Weights of a small GPT-style language model, trained from scratch on English Wikipedia: RMSNorm before each block.
Each number is 500 + 40 x the weight over its row's rms, rounded and kept within 0 to 999. Layers, rows and columns count from 0. Numbers have three digits each. The size before them is the row's rms in percent of the matrix's.

# layer 5 MLP gate, 512x192, rms 0.287, rows 214-313, columns 64-127
098:492553519577531437504481490547502488518506515511461529418545570390505512538523419504497416494529550510524508536531509483530535514547501514443518437511474456499523456468515472531543538524498507
098:518533473457498494484578492469548490574542545436439497520491483558534525485526495510537481527472516451538503558475489461549503496509499494490506487471546506534581486533439463505467517473481523
095:457567539525574512487488474596429548510527494461437514488452487462470484510532536551475456476513539467448529479572436547503544457471596561466521528503524431532495462464540494484506505518474545
096:484603470457441540467410484513469495584427478428513495450498491466526462478558490494482437495522570540544490502440506492493531499469478487441517544549575506514517466500478423519445441534494438
097:484458495417436540491466505520471469509565489528547526479504542485532528437571491469528471581501573437475565508502447573476498593548452484506587452495500488552479393510500500471562452469435509
107:489500559489423492526485472513571504458492519492497526557502476444540427536539519512604478479442515498516528450592499467511502467544467503442509412522454521518525522589520446471464510553562521
096:498470490486432553491530483483459498524546512462554554496445529462574492502518482544514450550496537519512473517453567508484537471544549497513474451473535472464535567557556428481447537448595549
116:512452498555464523498529469522568421492450436489455472438485544518451608493481494511536538501519494426461525483451521429547471413533508502469517484422563535446460465529494490513505462474474511
100:525457563501537491529508483506513530543510489490485510499503550492524476502546482507527540544539509479541566487554471518546451452468487503478585523586572505515489422494532496495486514498531522
088:545480453488411488544496532469472503465469431589558528463517493554425474474445504431460472519569430532528533531483509538506448463523510418481456496532432510509534511502541443443558529451484499
105:465478485478459521523465504486554480504454492519575476534477441513492552549499472525438500535492530425507508540464586539425497510484530519557451487525520410558532462470557549506553471509622535
102:571454485491468485494507546565519514511453540465502589490462459526533481516493520490577452596449563532570508427477479471512532461537504523454521527440427477501431454551567465412502506494454469
097:621473497496487485475433432520553510483496495547505502526513503501464533562442461584515472457509508563448506545495498506517498515449464382461531555447579543410574518493488507468468554508513492
095:467533442488512589478517486487548524547561543485606510454479489562536542454485527446442505499481506565444496437546514558466466527573518517481490490543485440505532515460470467498447465457546473
108:513543504577487574498423552541511542491492526584584472536560502489523565509413448478511483562498529476531423473525487508503441489459447545499491547491475501528536425619512539430491523513512471
113:515532515479582467454499518508524486541426511478501501470454470460574534607531550507471535514461492498494476513484487519580437438548435566504531488473496534522544427552553468485527494553448576
099:471595495448479435495534489500497525473506497513511511488435522521573543499571577553464490575506568451514495491498534540514480517527481552467559520480491553484496469514463515576462513489484445
092:509582478448471413467506447537458565481490528499542491494528493539472431468546473509449447448560520523565460438520455454522511525493484507533510460533546496533482535539524548566541466476429465
100:533447475522493509488491563490427502621415480568536508462499519472517575534440446392485496575475495487497443494467392458480485526502537451471549489479507562517486593522506435547476576508553484
093:484493526493482540474551501475527467493548529500512543422520513607584455538450476532515420544547561473411457504463500488536453531545518523493558518581522472472581523523453477573509517480518483
101:477512496478483447456488513496464559467465428440556513397480521498505531533517472439548452586458448466521491455579539543449564450530540530508482513486471494472496462518450574517529446496452536
100:504538519542497491489536494454469511452469429504560422532473473520523465486457499456474511513559441466480478477502534538466496479416432439564489548455477515553537533575478472485422490490480466
102:516473511444539512555548495505493477534485576400508521474495502518565517533608497480463503469460491498467556518505483490420486596516489562545506445433578420487503463495497474479486451393476530
103:547482552408477580434572481542539416530536460467444572483502453528515520505505553494493448516505538500445464505495505511534475506458484492481475477504530450485451510514477503487481488540512514
099:510563507490483520512498508499505452502442464486523482429441507491428523453526520503544458525504518563447514477519475521468465469509499496470562481511430506489565523538502521493565537468481470
093:508510524541525456475558585536517501531471461574498486512544479474467511517627460583497482478496436471545541502509542475450496520474488493455468446455508492452559431472479474512493451567438539
092:457491491503486488538468541480553470493518466531444505497497482536526549501481502487400527517498460536476511588433521475538547531456533454407497489491478577428521472474556407452475497454575496
082:551511530479504437505491507450518574533474442532494515497520465500474518545519573496509500492487498420528518422467524419564508502423516459487537504468492495425515448453499499499523435434543518
088:539500489562522486567589535459507470568492518470512553506577576466535489498512456518514566524515511476515487502573467448536499541498532502460522469476528506461501483520528538473448534443490427
111:491493467540463492508556519495550451483451472490531556508480526567511513537441570461512527460473453421532559523493583448514494504511440486492497496481538496477481572513539445548491519512481483
097:491489423433544515504428537485464490508514487538518448443464485562495524520549488471483490461530512495458479526504480496487553473521550516457424463470448513498568462478557455569532557551488503
098:441464482451496519456445487431565514582422449507491537425483441523537504565515515494509495478457464459448530501539484573567446482534529432455492471473471519467503525528526504511497472548521471
100:507473427533524533552529512524556463496565539458523439499526600503590455504514495500521502574512533496450492447453502515467476530443549501484489511456549543485520384438477501463443519507476560
096:522495497565525483411472480472434494503494448557471500468462470546505506526542576473448576528496510539491443500490495489559438490483472553500488563513448492464529514516560583420518584507467430
109:495516502433450397505436469492458519554479499518509558488450456425571477545522454479452472500503485520520515541452497484564489503499447528500418521553511517461558476538442570547411522524433415
090:472506554533491493481472484531585541451472494435510465489468489527502501464373439477499434487557500451538574491498532484519490489530512478451531462521478450471521575465548447501526481498525506
096:505497536551406483455451480605448501489501406455474582505483396478511501550530525501513505629457541499500528451479525520495495433497563510538534482547489475561531500497542478503549489512519505
099:537469422471469484475499410526406471454465519601482463482552471508549506514559501514455496544445483465521490538490486525526543483493521554424450523514459499470430472490537485533417551518531492
087:448453562514486523497487436502433499467524511467534520435517476482479472495497460610514512444550524535487500466502543463528581505458474512501482485520550560494471459466460508508448471559467490
109:426560487570445444529512482468451519426523470550558510460570498475512482534467531509459464469515494513513455443488518504557486534503477465552507496542499391504527525553550553429462508542447541
100:535482459497501423561543540556534466508521418508550506537530518504498482526544476426555552464497523518454563458494514530481506554569547475477491512528514460502485488499476494540533454502472520
097:495522540496418527497507507528482471528507434502489455510548541565526521557447498535447531516548505448433511434528468491568488446498459507568456463534540434502458485490555448517455507432490506
106:414450512470496446498529500480500550428424494530517589534519476471554542476465513566577576470540555510480533472453487515508532467498467500488487527500508461517474461538530473516537534480475498
099:507523493455480424542485476539539491482497505510458501481529447492499503492525423473494531480508539446402499477465474486537467559503542524518472481490457517462528535550459569537448530581478479
099:452515501484503524524511514500482447434484413505445553431507524544525505538553529535484518548499537465481531480498491567516442472520544516507500544505567425479490545544473420524482513511479509
102:446500492485544525425531398501486491389477522594508490462536470506477505495518506438540454487495506501502506464527503507470491458571468515512500527548445460473481523498573426536515512483559484
101:535486459511536494465512500516496519493423560510467517489466536516439576459495519425442480465531465498459478514527440526520526463475514522423515580486563460477456429448454423554505503468541512
105:512463466486472477464481493481504459465517543506532506487520493474525464503507446438553547518484535470557575495551521472470475478553508533518465552524547490499552476520591478504524477539498484
105:531468579424437523549497507487471545472509499584477503467494499447543451582507516470519429406522551462524497454531546542517495482539461518556517540447464428464516426467570468451445460528446515
089:532495392497497442542409578515541515518485498511478514504456456549512550490552534478524521504455486485460478492387525503510416537450553520474534521538482532510520534494540488437504527520527524
096:523388471584474569450497493420445562512451489469419475523438547543489493520512486489439540512469615475500491481515559493495444626490521488503467490519478453457422459516501532535442485514468501
096:515486497494424533521450453433461516529459489559501481542486535525411564488597518458528562500472515448596453523575502461535552560558463409538561569516525502496479534509531455550501476510470542
090:450592420437438472511429500496490484455465518406489458478472496496513457474500480474520462470484542530442506461429558510511545480488551491519536483496456526497530463520488504484449517471489549
097:477465565555526493497567519477553520515489516502522539463495491503462429503573524470540453463544576452501474493428447497551531454468489480551539627547471473553514523471489433604453543495539450
103:473476531475446496488537504460457520536496499544564524513548463524518485395433561507535422519472512475536535519512511529513457524504487464524461545494562510535538422546505484470483505446517518
099:446444507538420485396424481490477500532497475444440464514559504481489481477467521501490548454543521437528491511538506467566467463544505589457544542515566542504493508533432495487446524507515568
090:549510476541460494544484416412487524480463510541537558553435502514515541489564508495527547515560569492500434539466547532484445560453428543547458566500495477453541465509477444523531472497558518
093:441510481508457532542588551541557531593468481455552519490498503462507552539453488437445471565504487431516578500515469530480498520461478510518540520497536537403506453490527476554537513567527509
093:483456543508529535472520516432398536496459500480422457483554546519566551487564428556483537547557548528509536568490509543461494544542503525506485552540540520476558437548488466472479465559549457
102:545467556437449477573389460509499490461506468450542494571498466513502569403503503481535483533474499535489451478434523518603459541426513443448505493535500489538487477509510457513461485502486436
099:498475487545456532528459524527540522511488427521433448497514528427466536533497470472482503467606496506524473498477455550535487534524488486480488494532455438515460467562536459481538459488505536
092:526602423539553449485518501532521446488540536478501478542491506427584550485494533497511502565472441480497537492503517544546527510470469487452569520529448550506506441574461518546462516403500513
098:493498465458471487496439549553526504428515549472510558434523460480517487550461490503523424474426522492478534489563521425565495457517470550474511402520534488409562526498531465531510505546453494
105:514444512559532450523465468522460521532405505467542498542500502578498513458465486462499490494511433571481497529614487514458508470502525499472523457484525438442551438506517469460464511498466559
095:578507441501537439502526495464564546497433442480515533459653491436491500472542558490509521450519479439513514535538513540558492465474561524496484490494586498519507485534517565526535530532489513
101:502532460496562505505456525487514487482515443437557506512553562511511534505517519497608516476483490461511475465483437488529523510540431428538479480566523490568533462442476521486497491494480516
094:582559466528503543458482492550504550498555484483511581493522478547539490472499490487494540522520492419467459493518493449539497499501423453524531506487607546532462441474481437507412547531496588
100:417557542493484558552508551587522421455524535425446522433426423539425520515516501506440572584479453495478504417458423488511446472513532517507479522526507480487528536514493453484495557462497481
092:509461512413532452577448473419527466511567492463475500464492517491481481492485499543476504422489467532470474537604504505466509504465551461438464543503499528405470496544511483517433474512516474
098:458475517491556515524512558482529480522528452499512530525503552509523544494464452581428524542523522504574473390496474412569503468532458461519532471534445505460484482506510536571514523482525420
095:485492456438467503426479533464544543529506506564465511432488496608466469573502463501413467550471513446444542526526456464445481520526545572473547547430508434453523558499454543487482458547534486
107:525488537538523500486528474494517495453490459536512465533474567501538545542557547526496568510427486533563518449452503577531449488499441475430447523539434568524526468473426524488475530595491537
100:529526457438581469525472608461441486509469526482444467558433549567494492515507555437506498459443528550471508448473523541491504477536470459438539537550525481531548509531478495525485501538501564
099:501471487502486491523510468492509534495485453476537453427518422522555477574498593566534450517452581501551512568516559459465545534498527496485446509510482525460457531518515447478463465461478530
098:518521440460424453456472498550550429441504497471534510517518552475538508543466516490436550502535504502467513508404483535557434554477512510476506557431487505466561492467516506593489559530482537
088:534503555477473486486502452547469515525493481461432497523528540551435494438489443533439492445562573448479515495500500482561502546581527473494471528474530518515514463532465485572424562469463529
102:518460573478506475542517531536538547484506474513514520435526507497517596571479558505565492444519499573493511469511502573545489506578472557481479515494552458501483466576545479490505493541463493
104:514440459484470504481611471519489408476523505506426502463507425497554486537532478421504464482535487531496545540489480517460456495468464465433527481467515471530569536469442461573478438505520510
099:506625535522480556503556542547476445507522459505557473417458506495450426528483489443450543504539455551528490489496466486457433471475479596519516523484447540469533544503566492523548552562390436
101:491508515508442594508526471534450425517493500521538514494548521526450511428472513429431420510519551529520568528520515530504461478520462485463516446421489487498513457492484431477528439473587487
104:432427488533459487476444471478543452456467543497463482504491513535446532533679495580512475516472541495450553495526468482554500453510540549452446468502452464468570404431550522520520436459473489
095:515489488541494476493481503535511503509494523471483488480535551574537530481484504504539503490501585534440510491611449561515536448511500509419539523476512458570451435510471406425499487575473527
104:492503459464437464550464532500459502408488555495478340555546538541508472543485506517475501481501536538531537587542479534501537492503450540544451483544572494465504478565527476458459526483438513
109:500527533503439492507544513512529515530413501465412486476434442485473476485455476539493526426557550461445507479474586475499525503460545485476526474492516556470526427488493537530562490434513514
101:567545471405443451485520475536517514466477509510508510599512508508491476482540554532456531512547598488504427516484465457572459524518468539461496463510538500497461491506543551513569556583525508
100:516530522453496541477500485506536566466492535446453518440441462469469519468544416448514494557431486536522560483536576539546438485426592441581521489531482478468468546493505524482558459551384525
109:493536524461518497479410446532528476555516483452474494518578486418510521477527494509475508493538513471506453600492426442523595526488431553518525467492440467436489466608446518479483519505478530
093:520473541569444489417539418512560531526484465406530567533430490493501538476510505469429490505516490537490480454476463501501508490504537529432477524451468438485475488504478459470533510531530518
094:518535549521523499462539449590472563542498535490464462515562478586519486465538450484388514483447540502448543505438520485498490455430446504508509437540518509553536419558525514508462464577464484
106:377448474462509523480495387447456504494507464464431534610446511473472485505486482437444500466462553475555521502528459424502550500575477505434525502424525503449561522502521505598496535530446476
105:454519460493401464456488486474484565441528475482494587430484516466534498547538515438540483578515553484495477525418533544584526496523472485530492535505540516506492464490516421538495485467524493
096:552460481466504431509479486453542515485428472587435428539594551528439492507544519512570490568505484486470458543529538506500543494507504469435487474504471516521579482480502471427554535494445489
100:457534478445472450503500496504479492437412463481484531545548463540482481466503427525511494510540519453490536523584512387466554417439469486492438429507524488522513478483521493478514534518454457
100:443446529452529478526505561515527548517466493536531478444517487467529534469489510484539462444395525481502515536487481446516505538581497505511507517440484419546568501582492524567446483479529464
098:473490488518434505498509525479569514468486536506447550523552520512484532551454519500496429470443476503455631524493503503479449475475515442472541522483535471472570522537486576536446514456539476
104:539490513502489444534536542528530435521458525493495502493472532411532464536493515453543479433477475450496530515510468477535399548403565485459526523546499496511489497541502451522547540584543453
096:407548499534507474458488500473545503523472466513483516488520523520466511548508536471471509534537490493543554522505512533501554546477501515457474482487480509512544490498497488469501486471457457
100:531505453540440494444477542490398480483473502515456532493569541465520501523531562461462534469518463474514494483462432500533497536546556500447499453463543468479523496453469521538508514446568495
097:528434508439446499535500517456483557486510435564527516528467506539374562584489484476483515435496553469502507489455503492457543492482498449579517522467417504550507498492533510490471481479590531
104:483520490469454512486477468503477531558536477549531504484474506509478498539466514540484551439463561482475545525515496556446483591486493510479454491568516513454579448517537526526516450495540544